config.yaml
n_layer: 10
d_model: 192
n_head: 6
n_kv_head: 1
activation: "gelu"
bias: "all"
init_std_o: 0.00604
grad_clip: 1.0
schedule: "wsd"
decay_fraction: 0.642
Each number is 50 + 15 x the weight over its row's rms, rounded and kept within 0 to 99. Layers, rows and columns count from 0. The size before them is the row's rms in percent of the matrix's.

# layer 5 MLP down (transposed), 768x192, rms 0.14, rows 412-466, columns 0-63
104:21 40 43 41 34 46 54 45 57 46 50 71 46 43 61 54 86 46 26 58 44 56 45 72 46 48 57 20 56 46 52 49 65 50 69 46 43 41 26 34 57 42 47 71 31 60 38 44 70 51 46 55 46 67 66 54 41 65 52 56 66 58 62 44
102:48 60 42 60 42 43 68 87 66 42 42 46 44 69 31 44 53 66 16 35 37 46 18 34 54 39 39 41 61 41 61 51 67 44 30 29 45 41 55 43 52 53 63 49 82 10 42 48 53 60 40 46 41 38 49 66 47 86 48 63 70 57 58 48
087:37 44 33 49 50 56 56 53 42 48 39 66 70 37 71 37 53 38 29 51 35 58 53 74 36 69 41 68 49 39 28 36 73 52 48 27 44 37 58 42 28 61 38 53 61 25 76 42 50 20 46 59 57 48 34 51 59 41 54 29 61 35 52 00
090:26 32 38 44 90 52 40 35 54 34 55 82 13 59 62 43 36 41 68 52 52 37 61 40 68 81 71 49 18 48 54 29 50 72 75 46 66 45 64 31 34 44 51 38 39 51 34 19 77 49 52 86 63 61 35 30 64 31 46 38 64 22 57 50
091:48 65 53 41 58 50 44 52 68 87 47 49 30 25 68 39 46 97 37 50 65 52 54 56 57 50 58 30 58 53 48 32 31 21 57 34 48 35 73 40 23 49 51 65 65 47 32 61 27 33 30 63 35 37 55 59 19 58 43 56 63 42 58 30
099:47 54 28 74 33 38 39 67 54 42 71 34 71 59 71 54 54 41 44 43 22 28 80 15 60 07 35 39 68 41 72 90 52 59 41 23 39 38 59 52 64 44 42 52 65 47 57 56 73 48 54 59 74 40 47 36 43 68 72 41 53 74 50 50
099:64 59 31 24 62 52 47 53 34 59 51 49 35 39 31 54 58 34 24 63 72 16 61 54 60 87 37 68 41 63 46 42 53 84 47 45 62 47 49 28 38 66 43 60 50 51 55 58 57 33 68 39 49 33 63 25 39 32 51 50 90 56 36 38
094:46 39 45 48 42 22 62 58 36 32 63 59 62 37 59 37 56 62 55 73 42 45 50 57 42 65 43 60 64 52 26 43 62 62 42 28 44 41 27 55 20 22 26 32 43 50 44 72 46 32 54 36 65 58 28 54 55 44 32 44 50 68 53 67
100:51 55 59 70 32 23 33 21 70 47 16 63 62 57 33 52 50 43 41 47 56 63 50 60 80 47 47 68 50 40 51 39 47 61 43 53 09 27 72 66 45 56 32 41 62 59 57 55 40 39 32 44 39 48 46 29 39 56 69 47 34 14 45 48
081:27 53 53 35 70 62 82 48 35 70 42 62 57 55 59 32 61 50 36 41 26 67 60 31 84 35 64 61 31 53 50 51 74 61 33 62 71 60 35 46 68 22 32 67 48 54 66 40 67 56 39 43 49 68 54 38 54 36 46 50 51 40 42 58
096:40 40 48 79 54 57 27 54 62 32 57 34 65 75 31 32 69 54 42 40 87 32 55 70 61 50 69 39 99 40 79 51 51 41 32 44 43 45 70 48 66 39 46 22 31 53 42 82 47 54 54 48 33 55 66 45 67 76 42 63 99 39 39 24
102:38 30 61 27 47 41 52 23 42 45 45 34 44 30 70 43 45 50 55 67 58 44 57 74 82 07 62 79 45 54 61 67 38 50 76 38 60 71 51 64 37 62 60 12 49 50 43 42 49 46 36 29 38 47 49 39 43 40 46 41 61 52 43 61
106:34 56 48 53 40 20 51 41 28 19 42 59 84 66 31 37 53 62 67 51 67 47 38 36 81 60 55 43 60 37 58 45 57 48 74 51 56 46 40 42 43 50 41 68 62 35 56 54 54 40 49 69 75 37 60 59 46 29 42 52 21 66 68 44
077:48 46 56 86 82 52 33 59 72 53 46 51 48 57 50 65 69 49 68 54 77 61 50 49 51 52 38 12 65 57 41 27 65 37 66 29 53 45 38 57 31 44 36 10 64 67 62 53 80 34 42 71 56 37 38 56 51 47 46 38 44 27 25 53
096:26 29 51 43 21 52 39 22 54 60 61 39 17 56 47 57 59 55 68 46 65 28 36 58 44 43 68 48 53 50 30 59 29 54 63 47 73 35 70 60 44 55 57 72 36 77 72 60 50 53 40 50 53 42 37 39 40 74 35 59 51 68 23 30
106:71 60 83 74 58 68 23 29 32 24 66 44 61 75 50 68 60 26 67 50 42 47 39 30 44 17 46 71 48 47 37 41 45 66 43 23 40 47 57 50 45 45 28 52 56 48 44 60 31 78 11 39 48 49 45 66 30 57 54 61 48 39 50 47
098:50 52 50 28 65 19 55 38 58 54 69 38 36 56 68 68 78 27 31 33 63 35 19 48 52 78 46 61 37 17 50 69 56 44 60 58 52 69 41 51 80 58 57 55 60 52 56 72 56 40 42 37 46 54 45 47 65 54 48 56 57 83 46 65
121:57 37 12 37 43 24 48 70 31 53 43 32 44 42 46 80 35 30 59 50 53 15 35 47 68 44 21 83 32 22 60 34 53 63 41 39 18 33 32 48 72 44 54 49 72 37 50 63 54 55 59 69 40 52 42 51 40 50 62 70 46 68 43 45
100:15 68 59 68 30 20 28 37 46 33 56 65 55 63 47 48 49 56 27 48 74 36 50 41 50 70 56 63 35 45 17 57 41 59 68 40 37 29 53 52 55 50 49 72 87 65 50 63 37 57 54 49 44 41 55 52 55 35 69 57 49 45 64 66
104:72 64 47 29 57 17 27 16 27 42 47 48 55 64 59 41 23 48 34 76 57 53 56 64 46 67 21 43 39 24 55 34 69 34 43 65 43 89 18 48 53 50 32 48 56 76 68 44 59 48 54 52 48 65 53 50 61 65 47 38 37 60 50 47
100:59 47 52 42 52 66 48 40 69 45 47 80 48 46 40 32 62 82 28 49 54 46 65 52 43 56 88 38 53 49 53 38 38 81 43 45 62 48 52 69 61 38 43 36 41 58 47 50 58 42 74 54 26 55 52 37 62 63 49 37 80 73 40 62
105:36 34 52 46 34 36 34 43 74 41 62 50 48 51 17 54 50 52 42 54 51 51 58 34 62 50 56 14 63 52 34 56 45 46 61 42 31 52 50 52 48 49 64 10 46 47 44 68 51 47 72 72 31 44 66 70 70 41 23 48 31 51 46 64
127:87 27 58 57 58 57 35 55 74 71 35 22 49 44 67 57 41 68 23 51 63 46 29 58 55 66 64 53 38 29 50 26 67 55 45 46 68 40 61 68 44 65 60 57 62 58 60 49 22 53 22 45 42 68 63 45 52 65 21 48 48 40 55 83
099:42 51 38 30 73 38 47 41 54 28 54 28 60 98 62 41 57 46 43 29 66 33 50 69 36 43 45 29 42 67 45 61 49 62 31 57 45 38 56 31 44 40 57 31 50 31 20 64 84 30 67 57 27 45 71 76 59 61 49 51 48 41 57 57
099:67 51 38 46 58 51 39 37 87 67 61 58 42 59 34 55 46 54 34 59 61 61 61 53 38 67 41 82 68 91 40 45 45 43 66 51 29 75 40 57 80 39 31 44 49 69 42 40 39 82 47 31 37 57 53 30 48 25 33 63 46 32 78 47
113:81 63 62 46 47 69 62 26 37 50 50 52 55 74 34 60 24 49 48 41 64 57 84 46 48 58 76 47 53 52 68 54 42 64 75 40 67 59 41 53 39 62 53 54 53 44 54 65 55 45 58 48 32 53 40 46 31 48 62 58 50 51 35 43
092:54 38 52 04 09 55 74 58 55 60 69 43 52 41 58 35 72 41 52 57 34 52 61 55 33 39 64 57 50 45 47 54 86 41 45 26 53 57 55 74 38 29 80 56 38 51 65 68 73 51 63 64 11 50 38 62 52 48 48 53 45 33 81 82
090:36 46 55 69 75 40 57 38 52 73 51 46 71 39 51 34 59 52 64 31 61 50 27 33 36 38 23 35 48 46 64 55 70 94 58 44 76 10 54 55 65 38 38 30 40 39 46 55 66 56 70 71 38 69 54 36 47 37 72 51 48 74 45 72
091:51 40 37 60 52 35 14 51 70 34 54 39 51 40 45 32 41 72 62 54 50 82 31 62 54 46 54 24 41 47 74 40 61 54 53 73 38 54 55 45 49 56 63 46 49 67 56 62 62 11 60 36 44 60 42 57 74 24 55 43 39 57 51 28
103:67 65 49 38 60 44 55 69 20 31 29 68 53 42 44 28 48 21 60 81 61 33 64 38 49 71 44 33 72 56 66 23 73 47 37 64 40 69 53 57 60 45 30 37 37 51 65 66 58 78 39 56 54 20 35 57 45 74 49 53 52 47 60 55
095:56 60 37 28 36 67 37 41 52 39 44 76 58 45 36 68 23 74 32 39 29 62 45 34 59 51 57 52 19 47 51 62 82 61 37 55 62 48 33 50 49 76 53 54 60 14 27 77 41 38 30 92 65 55 58 79 66 39 51 54 73 60 43 21
104:73 99 61 16 50 82 70 47 01 50 40 46 44 50 80 66 42 52 10 54 59 29 36 75 50 52 64 67 47 56 49 61 47 37 74 39 28 39 36 25 45 58 48 42 72 47 31 43 75 40 51 70 76 35 52 29 60 62 59 52 11 65 53 19
091:30 64 59 37 48 40 63 68 48 49 68 60 54 50 28 51 56 53 27 42 35 39 64 67 56 21 51 42 73 38 57 26 25 48 75 73 55 32 51 33 59 60 41 41 72 44 65 45 29 39 45 51 74 61 43 45 59 30 45 55 43 43 45 36
099:63 50 38 36 36 46 63 58 34 30 54 37 38 71 51 54 39 63 62 61 57 50 42 27 59 55 25 56 55 24 48 35 77 48 43 55 60 44 71 54 77 48 36 54 84 79 45 56 61 40 68 52 76 41 53 47 61 29 54 81 37 38 32 33
105:35 45 47 73 43 34 19 42 62 34 36 52 33 55 28 44 24 79 47 29 53 52 54 59 55 73 73 61 71 69 36 35 13 43 36 56 69 68 79 53 65 65 40 35 77 45 64 70 85 59 33 17 58 51 69 47 38 40 59 54 37 61 49 82
091:46 42 42 64 58 26 62 63 33 57 80 72 52 29 40 73 69 51 65 24 64 62 43 44 61 69 50 38 69 51 50 70 43 34 86 52 58 48 34 55 24 33 53 71 46 75 51 27 71 48 72 59 49 18 44 53 40 34 43 51 81 71 26 45
090:44 43 64 60 62 44 42 50 69 85 49 81 47 48 61 56 36 28 25 72 27 61 55 51 40 53 30 41 81 18 56 51 33 36 71 81 57 37 41 32 59 55 42 82 33 41 28 38 42 39 35 70 54 66 74 55 39 40 60 45 70 25 62 42
097:54 38 71 44 46 50 38 37 49 42 31 43 51 82 52 45 36 52 35 25 37 29 35 41 56 40 49 46 33 39 51 43 26 45 48 35 38 47 54 70 49 41 58 50 50 25 62 63 69 86 59 56 52 69 47 62 56 75 60 42 53 48 50 62
101:49 29 54 50 53 61 49 70 37 57 22 25 68 37 74 47 46 36 33 29 58 37 47 47 63 46 53 71 50 79 54 54 63 44 26 67 46 46 26 29 54 37 58 54 71 24 52 34 49 47 58 55 62 55 57 12 54 53 62 37 60 53 67 66
093:33 68 20 60 25 57 48 50 74 50 46 58 35 49 47 64 39 43 57 49 57 55 47 47 43 60 72 50 26 79 50 43 59 31 39 58 21 73 30 77 49 53 47 50 38 44 33 76 69 75 43 35 48 75 78 45 34 59 38 83 43 54 37 37
098:49 58 45 40 56 47 78 39 66 45 74 44 82 46 39 70 53 68 44 27 44 46 13 52 54 46 61 52 46 52 63 85 26 41 28 44 62 61 54 48 31 63 27 50 75 26 53 51 26 93 81 66 30 44 42 34 50 39 36 44 50 46 61 30
106:50 41 42 44 56 39 51 73 55 45 57 69 56 43 48 37 74 58 36 39 45 38 65 24 27 41 67 61 64 62 41 78 65 60 43 59 51 46 65 45 36 56 13 54 57 37 32 61 36 36 38 52 80 51 66 48 66 45 63 55 75 41 21 48
108:23 66 55 50 47 48 51 57 43 37 41 61 48 42 20 42 88 58 46 43 58 40 27 42 49 47 64 41 52 61 47 61 48 52 35 63 80 33 46 42 76 40 17 38 51 44 45 66 70 61 32 71 36 49 38 46 53 53 60 35 83 51 68 76
102:43 66 26 34 65 57 53 68 35 64 40 48 61 50 72 49 43 20 67 45 38 42 55 55 70 56 48 74 60 51 38 26 56 69 49 34 49 70 69 43 58 62 63 56 55 45 47 47 59 50 35 34 39 61 43 54 44 22 53 27 67 63 34 39
105:40 45 55 54 64 32 46 48 63 51 39 41 39 46 40 52 39 40 25 53 67 33 40 55 57 51 59 70 87 80 52 61 41 66 49 44 26 65 63 57 49 68 27 33 67 11 25 65 27 52 58 58 48 72 58 66 45 39 38 62 53 73 44 17
098:29 70 28 32 45 42 50 48 80 49 75 63 39 42 86 43 50 31 57 50 81 51 34 14 20 69 61 48 68 50 41 49 72 38 44 44 66 34 42 49 54 35 28 38 55 75 47 43 18 61 57 48 42 44 58 56 62 51 76 40 53 64 76 51
115:33 75 31 55 62 38 54 51 60 47 52 36 52 52 35 45 35 66 70 57 42 40 55 73 50 34 56 59 57 78 60 61 29 27 48 25 52 41 46 50 62 41 58 54 73 48 39 55 42 62 51 51 45 20 28 52 69 57 31 66 63 42 20 48
104:41 37 52 39 38 56 62 35 61 32 52 64 48 88 35 49 67 44 52 62 75 53 33 40 56 50 63 58 20 56 52 35 33 61 67 65 38 54 53 54 53 55 46 73 69 50 42 28 65 56 67 66 45 47 34 30 51 66 61 72 55 35 53 40
109:35 67 67 56 67 39 34 21 42 67 43 22 72 59 23 32 29 52 38 60 67 59 37 58 36 57 59 54 46 37 52 52 39 56 36 50 39 47 71 49 67 55 84 40 59 52 32 25 68 39 33 57 59 68 42 36 56 63 58 54 83 69 58 49
089:43 55 65 29 45 46 36 61 33 45 47 67 63 48 45 58 60 50 54 61 40 24 29 50 45 75 33 43 26 46 47 13 54 33 34 61 58 35 39 37 72 48 55 77 60 46 83 47 45 74 55 27 46 57 40 33 30 50 33 70 77 40 53 50
097:73 37 67 39 20 52 57 57 58 75 50 39 12 27 36 40 47 54 28 63 44 21 34 62 58 68 60 38 53 53 40 64 69 21 43 52 25 55 38 41 60 20 52 44 40 51 54 47 43 48 30 54 60 40 59 68 43 61 53 45 69 35 52 65
104:17 34 37 23 64 48 42 59 62 86 51 45 48 55 68 58 44 40 73 63 54 47 59 35 61 52 43 37 34 68 69 42 40 58 63 29 35 58 18 41 65 23 57 63 73 51 59 65 57 86 50 40 67 45 47 66 46 48 25 61 52 61 61 18
099:48 61 46 75 44 53 30 41 56 46 42 56 52 91 52 47 59 51 89 72 45 52 42 23 83 51 61 42 38 45 57 47 65 34 81 65 53 55 77 34 51 62 52 19 55 42 61 69 72 26 09 74 38 57 47 43 58 49 64 33 21 47 67 58
103:82 28 63 31 53 60 35 48 49 29 50 72 34 25 45 67 51 63 44 73 68 49 08 45 45 28 69 42 43 62 45 46 54 36 58 45 28 52 49 49 36 41 69 60 39 57 61 41 73 58 11 55 83 50 55 32 31 57 33 57 39 33 63 59
096:37 67 54 75 67 24 31 62 40 48 53 43 66 51 14 76 40 27 62 52 39 43 62 49 73 54 54 41 54 63 67 69 82 75 63 58 26 30 45 34 52 44 44 41 45 47 55 48 43 45 56 53 38 53 60 57 64 75 43 77 79 32 70 51
# layer 5 MLP up, 768x192, rms 0.18, rows 413-466, columns 0-63
102:51 69 50 56 66 51 30 35 37 67 46 84 59 41 56 72 76 17 44 63 60 52 64 50 62 36 30 79 41 55 37 35 62 21 48 32 63 52 50 28 42 50 56 45 40 44 69 46 62 67 50 43 47 56 57 48 71 41 45 59 39 41 62 52
086:66 51 38 49 48 39 42 44 44 60 73 27 19 75 61 45 53 35 60 54 65 82 00 35 37 48 43 50 51 52 48 34 24 68 52 64 36 83 51 33 69 30 18 38 61 60 14 51 61 65 69 47 67 40 63 54 63 53 17 52 63 83 45 42
084:32 55 55 76 60 58 27 43 56 37 51 52 46 23 67 58 51 33 51 36 55 57 29 67 38 46 42 57 50 55 58 52 26 61 73 71 50 43 65 72 41 26 64 53 38 11 49 44 64 36 57 64 42 41 43 34 59 29 67 40 34 74 34 57
091:68 19 72 55 69 49 44 68 47 62 42 30 54 52 63 42 58 39 61 61 70 48 42 57 45 34 71 52 63 81 60 86 61 66 51 67 34 51 57 29 60 49 75 24 39 58 58 39 20 55 44 28 62 21 40 55 36 51 22 66 05 72 44 40
095:45 62 46 69 59 60 42 57 28 55 60 48 46 32 79 66 67 61 35 45 63 42 32 28 66 45 50 39 53 54 42 47 62 55 49 68 25 23 46 71 41 37 42 53 41 41 50 67 39 40 60 86 32 53 56 42 48 39 37 60 54 29 66 36
101:56 63 58 59 35 41 56 64 56 17 36 54 43 47 50 47 69 55 33 50 44 60 15 59 54 53 45 70 32 37 54 53 54 26 53 47 52 32 38 49 57 63 38 49 58 40 35 51 62 63 38 45 51 68 26 71 83 43 55 61 35 52 52 57
105:49 48 42 45 29 41 53 47 31 51 33 52 59 67 67 42 31 58 27 63 65 63 57 47 54 68 64 68 53 38 79 64 34 51 46 57 37 30 48 31 35 58 58 56 38 29 57 31 37 32 46 48 54 39 74 48 20 53 50 30 69 83 37 59
102:28 46 50 41 61 68 56 61 18 59 29 44 12 57 43 43 57 62 40 68 58 91 64 39 60 62 58 55 56 61 41 56 45 26 48 85 25 42 58 59 79 43 43 64 44 66 56 37 39 52 59 50 45 61 71 41 58 49 62 51 71 09 37 64
083:46 61 58 71 47 52 47 21 41 50 54 14 24 31 48 51 60 61 78 40 41 62 38 25 61 59 49 51 32 69 53 44 51 46 49 36 45 15 22 26 70 73 52 18 72 46 59 60 77 65 54 35 56 51 37 42 47 57 35 75 34 48 59 65
100:58 42 72 29 59 67 65 60 63 26 25 49 55 24 45 44 38 34 44 47 29 57 61 55 49 46 63 47 20 60 35 31 55 53 45 66 45 40 62 46 28 76 39 95 79 27 52 43 41 42 63 56 37 51 13 42 55 36 74 42 22 33 42 78
107:57 52 61 68 37 65 34 61 37 49 34 68 50 93 45 30 26 36 32 63 38 62 46 52 41 72 50 60 44 65 32 34 64 31 41 59 57 37 63 53 48 51 43 65 40 43 55 58 28 41 23 66 78 36 61 55 45 43 53 26 75 66 36 67
099:64 65 60 66 48 61 43 75 69 60 17 54 55 70 54 59 60 52 41 51 15 65 53 36 48 27 63 39 53 52 32 38 51 14 53 50 35 62 53 52 45 25 48 46 37 64 82 66 74 67 28 31 74 33 64 76 62 22 57 74 75 37 40 67
088:62 74 48 34 41 46 65 52 67 61 30 26 42 32 72 40 20 36 54 47 27 65 43 44 55 27 50 69 39 44 53 52 32 54 55 66 46 31 45 50 61 48 48 87 38 26 61 54 53 44 26 29 56 54 76 67 44 63 60 60 82 48 68 59
093:54 26 41 39 67 63 40 43 35 53 57 70 50 69 46 57 82 46 46 15 47 43 38 54 40 37 54 54 40 75 41 50 67 39 72 58 43 17 29 43 28 45 45 57 28 71 54 73 68 60 35 42 62 34 40 48 28 42 36 57 59 25 32 32
102:31 48 44 64 50 52 60 62 31 65 53 76 55 14 40 40 51 40 51 48 68 76 40 32 55 69 44 63 64 28 40 62 41 53 56 61 19 72 20 85 49 62 43 35 51 48 62 75 29 37 57 59 34 47 16 59 57 63 54 58 55 49 47 25
102:62 59 41 44 41 80 82 48 41 49 44 66 62 49 48 52 26 48 71 87 66 48 59 69 59 58 67 34 39 64 19 56 55 55 77 56 74 22 45 32 36 55 40 60 31 35 59 67 53 40 47 21 38 56 62 47 67 36 47 65 43 51 51 51
114:57 59 52 44 70 29 12 56 29 57 48 36 76 42 57 63 65 53 54 58 39 70 34 60 63 39 65 72 64 27 56 80 34 44 56 54 61 49 54 76 62 65 50 58 42 53 70 42 60 28 51 56 51 42 32 68 27 39 41 62 39 69 33 40
103:49 69 29 60 49 48 44 41 37 58 27 51 40 43 35 36 59 34 41 92 25 39 40 42 67 52 90 39 52 33 78 45 54 34 46 70 63 53 49 22 53 33 60 64 47 73 26 37 35 41 44 61 43 64 42 45 54 47 38 51 35 64 42 35
102:30 22 50 55 39 46 25 51 22 39 66 62 30 58 57 57 52 65 23 46 56 82 56 64 24 62 65 48 20 70 27 39 54 53 67 39 51 62 63 42 59 29 64 49 41 55 44 61 46 49 53 52 68 30 56 63 76 47 45 58 34 36 45 49
101:54 20 44 54 53 44 40 34 73 61 48 72 52 64 52 60 47 58 51 61 67 55 48 51 66 55 33 32 42 52 69 14 58 55 39 77 51 30 37 51 35 47 31 41 91 51 34 68 50 43 39 75 84 53 27 49 71 20 63 33 49 40 43 52
099:47 63 85 39 57 65 77 68 48 59 48 67 06 34 59 64 62 55 37 48 73 33 42 66 46 66 52 59 51 52 59 44 32 60 59 43 58 42 57 78 47 46 58 85 17 30 59 45 11 60 30 55 65 65 41 42 24 45 72 72 49 48 58 77
125:86 50 73 66 42 42 42 36 17 63 62 24 59 53 77 71 30 66 38 45 41 38 59 55 58 24 70 72 55 37 42 75 59 48 35 57 44 44 64 38 25 39 53 31 62 45 43 42 47 54 15 52 20 35 37 82 71 30 29 51 43 52 62 68
104:27 41 37 46 42 27 33 59 36 46 38 49 56 43 24 43 56 31 37 39 18 64 40 56 48 42 55 51 45 34 44 13 65 35 52 42 63 63 65 58 72 75 45 72 35 78 58 34 32 49 23 59 57 56 56 15 18 45 63 39 32 51 50 30
093:62 57 51 55 33 46 40 83 70 62 43 67 34 47 57 42 48 36 09 34 25 58 29 40 52 55 75 53 33 67 49 57 50 09 64 58 59 37 65 54 32 76 27 57 63 71 47 72 61 64 68 47 29 59 60 42 44 56 38 38 48 52 45 61
105:49 47 83 29 46 41 34 57 43 54 50 33 56 44 50 54 87 52 54 47 65 39 63 47 15 59 63 46 46 63 43 53 51 32 47 52 21 48 57 55 42 34 61 39 65 26 63 69 53 42 41 62 61 42 67 38 48 60 59 49 60 27 34 68
091:49 58 40 57 49 54 64 21 36 51 57 45 82 70 67 16 49 74 74 68 70 46 64 43 65 60 53 04 49 41 33 55 60 64 42 46 38 44 14 57 41 31 55 40 62 67 24 56 42 16 59 27 37 37 56 66 51 20 51 56 64 45 48 38
100:19 22 52 47 24 58 31 46 52 59 41 50 54 40 35 62 37 59 54 61 53 43 64 52 45 73 70 31 51 97 70 43 49 46 45 56 36 57 52 55 14 60 62 47 37 69 46 44 55 48 26 74 44 51 79 49 28 45 40 65 46 50 52 49
095:40 43 34 53 72 43 54 37 52 55 49 53 68 53 54 47 40 66 50 31 67 07 48 44 17 71 74 69 67 40 45 23 54 61 48 65 49 14 41 81 53 62 58 58 41 59 35 50 50 65 70 55 56 49 72 41 40 77 49 66 46 48 57 42
101:56 41 54 21 54 57 47 50 45 60 31 85 35 64 58 50 48 40 54 26 37 33 35 55 67 59 38 37 33 55 60 73 49 20 54 51 56 68 44 38 49 37 31 48 70 60 50 44 26 62 54 67 52 46 62 25 38 35 47 68 55 42 71 22
097:43 28 51 38 47 67 59 49 66 60 69 27 71 37 44 50 72 48 66 78 08 36 53 36 44 46 56 54 62 48 46 55 35 35 64 56 53 55 69 41 55 38 69 47 71 89 47 20 51 49 40 27 51 20 34 38 54 54 50 36 04 49 66 66
100:42 25 52 51 53 52 25 45 49 81 34 47 26 53 37 56 24 53 46 64 38 83 46 49 26 60 49 56 63 27 51 53 60 68 25 62 56 66 52 63 58 50 80 78 57 32 32 67 35 55 30 42 24 56 61 65 37 69 47 35 62 37 24 52
098:52 50 37 55 32 43 45 55 72 25 06 56 58 58 77 49 24 49 41 56 65 43 78 46 46 39 53 41 66 41 31 60 67 71 35 48 51 55 29 46 41 26 55 50 27 59 55 02 42 36 45 42 59 29 60 54 45 38 32 47 56 51 36 54
110:35 38 49 85 48 42 35 57 32 47 32 51 63 35 49 60 37 34 17 58 47 41 64 39 60 53 67 50 49 55 40 41 24 45 33 51 52 38 13 62 28 46 74 49 33 47 75 60 27 46 51 48 62 48 61 35 26 64 48 41 62 67 62 59
109:36 66 43 48 55 37 28 68 43 37 90 42 56 30 45 44 35 42 64 69 65 34 56 65 77 61 43 92 51 70 61 54 62 52 67 49 23 47 23 35 58 30 65 30 62 52 59 50 43 52 62 64 43 61 76 49 57 72 46 55 28 56 61 28
098:36 62 02 59 57 62 59 40 31 46 62 36 70 62 62 39 56 26 32 51 36 45 42 48 46 19 66 05 40 51 28 49 40 51 53 69 53 59 53 44 59 73 76 57 61 48 47 44 52 43 49 41 59 56 46 43 47 44 71 60 43 47 66 46
094:40 46 43 42 45 70 77 53 35 24 61 46 53 39 42 38 39 61 53 00 58 51 20 49 54 48 72 72 29 59 34 53 44 53 42 14 50 67 61 52 54 25 26 37 62 62 60 82 63 65 47 49 37 33 48 55 58 34 54 48 40 52 53 66
101:59 57 58 59 34 66 56 72 43 58 56 47 65 39 70 53 51 34 71 30 24 58 32 46 48 52 15 37 39 51 53 46 57 72 18 63 53 77 64 67 70 50 08 60 23 74 52 49 42 14 29 54 49 25 58 38 58 45 60 50 60 39 51 46
102:35 53 45 47 47 28 39 62 48 41 39 59 56 60 30 55 42 51 50 61 49 70 53 46 16 26 38 32 44 66 37 39 45 75 38 39 41 40 49 51 64 42 46 79 23 49 67 39 44 50 53 58 61 39 32 23 34 62 39 75 45 35 39 56
098:27 64 64 43 13 76 77 28 43 46 54 13 48 49 46 60 45 66 43 35 61 66 70 62 65 23 55 54 45 59 31 58 50 36 80 61 46 50 62 80 44 26 77 54 78 47 52 33 57 43 44 80 61 59 43 54 39 66 51 39 55 57 50 62
099:38 57 47 55 42 53 26 24 34 37 36 72 44 74 58 48 46 52 46 52 58 62 69 59 47 47 73 67 33 56 57 26 72 50 43 62 53 32 35 58 25 60 66 55 60 27 49 33 67 57 18 40 55 47 57 57 68 28 36 24 37 39 54 68
102:56 74 53 51 62 59 67 41 41 64 63 56 46 20 69 54 41 33 49 38 51 47 39 34 08 68 44 57 32 67 42 56 53 14 62 68 65 23 43 46 30 25 60 74 40 53 48 60 50 51 30 68 52 75 60 44 51 45 39 48 35 49 39 35
109:52 39 49 85 37 41 37 69 47 26 48 31 58 61 75 43 46 53 44 58 51 63 46 38 32 47 56 29 29 41 46 51 81 67 45 49 50 45 63 50 34 72 51 53 49 35 27 41 47 39 51 26 86 30 48 55 40 53 36 31 58 87 23 15
098:56 74 76 51 39 49 32 65 63 45 37 27 80 45 56 53 51 45 28 69 31 56 56 01 15 42 44 42 49 68 25 45 39 59 52 62 35 47 46 71 27 12 52 54 64 64 36 44 32 50 46 55 43 60 58 46 73 30 45 57 40 41 43 56
102:46 53 54 68 59 31 55 60 60 32 67 95 45 61 38 54 62 52 75 42 58 41 31 46 67 59 58 54 30 55 64 62 47 65 56 23 37 34 10 24 56 29 39 69 41 59 65 51 49 56 37 37 65 67 43 68 11 54 56 20 59 62 33 36
093:53 69 27 36 25 78 57 45 70 81 67 41 73 33 21 46 52 66 40 63 34 70 51 51 50 53 30 26 44 54 62 83 11 76 54 39 40 60 61 48 50 56 57 51 29 42 46 32 64 39 43 24 34 43 49 68 65 37 67 60 36 68 42 54
113:63 53 51 28 44 54 66 65 48 51 77 71 36 57 63 37 42 67 65 71 27 67 65 47 41 58 47 60 43 76 60 66 27 39 19 41 27 61 43 24 52 59 72 56 57 75 18 61 32 80 43 31 68 24 45 46 45 61 36 18 72 37 77 42
108:17 52 69 44 53 36 41 59 07 44 65 57 47 58 34 53 34 61 53 51 58 41 57 63 28 44 84 28 61 75 42 65 82 58 77 53 62 62 50 46 46 42 44 51 38 76 60 25 40 32 39 43 41 56 43 30 44 43 57 49 57 58 46 54
102:70 46 64 65 46 43 39 51 53 74 64 29 62 55 42 75 79 39 68 39 27 52 64 58 21 53 85 64 41 56 58 70 81 44 45 31 20 45 66 14 64 70 52 60 55 59 52 54 41 52 39 71 36 79 45 44 52 65 51 59 22 34 27 72
091:70 23 42 59 60 49 59 46 66 53 66 34 49 52 36 44 35 33 28 32 61 66 21 48 67 62 61 28 65 40 51 42 73 23 69 61 41 58 33 52 34 62 49 80 36 66 62 64 34 40 30 34 17 49 32 32 65 41 51 53 39 51 15 50
095:43 51 58 34 64 72 55 39 68 43 51 39 65 56 50 50 78 19 71 38 63 27 68 61 63 47 68 53 53 46 66 41 41 57 45 46 32 53 56 41 64 67 33 18 48 13 41 64 39 45 48 59 29 47 37 23 50 31 37 54 53 48 63 35
097:62 64 47 48 15 45 40 70 59 29 47 66 41 47 74 48 71 51 45 43 51 46 43 29 39 40 76 35 46 37 16 64 66 69 48 60 52 75 49 69 46 79 40 44 83 52 59 58 68 40 57 40 60 26 72 70 59 61 59 42 44 21 12 41
103:53 44 63 56 49 40 55 71 79 55 72 49 30 21 36 50 70 67 55 40 22 49 57 42 29 60 56 56 36 45 50 70 41 57 43 56 19 48 43 43 33 50 54 29 13 49 56 57 48 37 63 32 67 70 54 56 34 27 35 62 62 57 52 59
101:55 63 52 48 56 50 50 59 59 59 61 57 39 55 52 45 46 50 32 45 39 30 17 52 34 54 67 62 61 70 46 63 54 40 39 42 47 45 37 42 76 54 52 43 81 58 10 58 33 62 69 50 66 61 11 48 29 89 59 64 30 47 42 41
107:59 35 37 48 64 63 56 65 73 28 48 57 32 60 78 15 57 68 23 31 48 73 59 48 33 43 57 78 44 27 30 38 32 37 55 50 72 54 49 86 45 49 28 70 69 37 50 44 56 61 41 42 33 62 20 27 39 29 83 12 26 70 41 50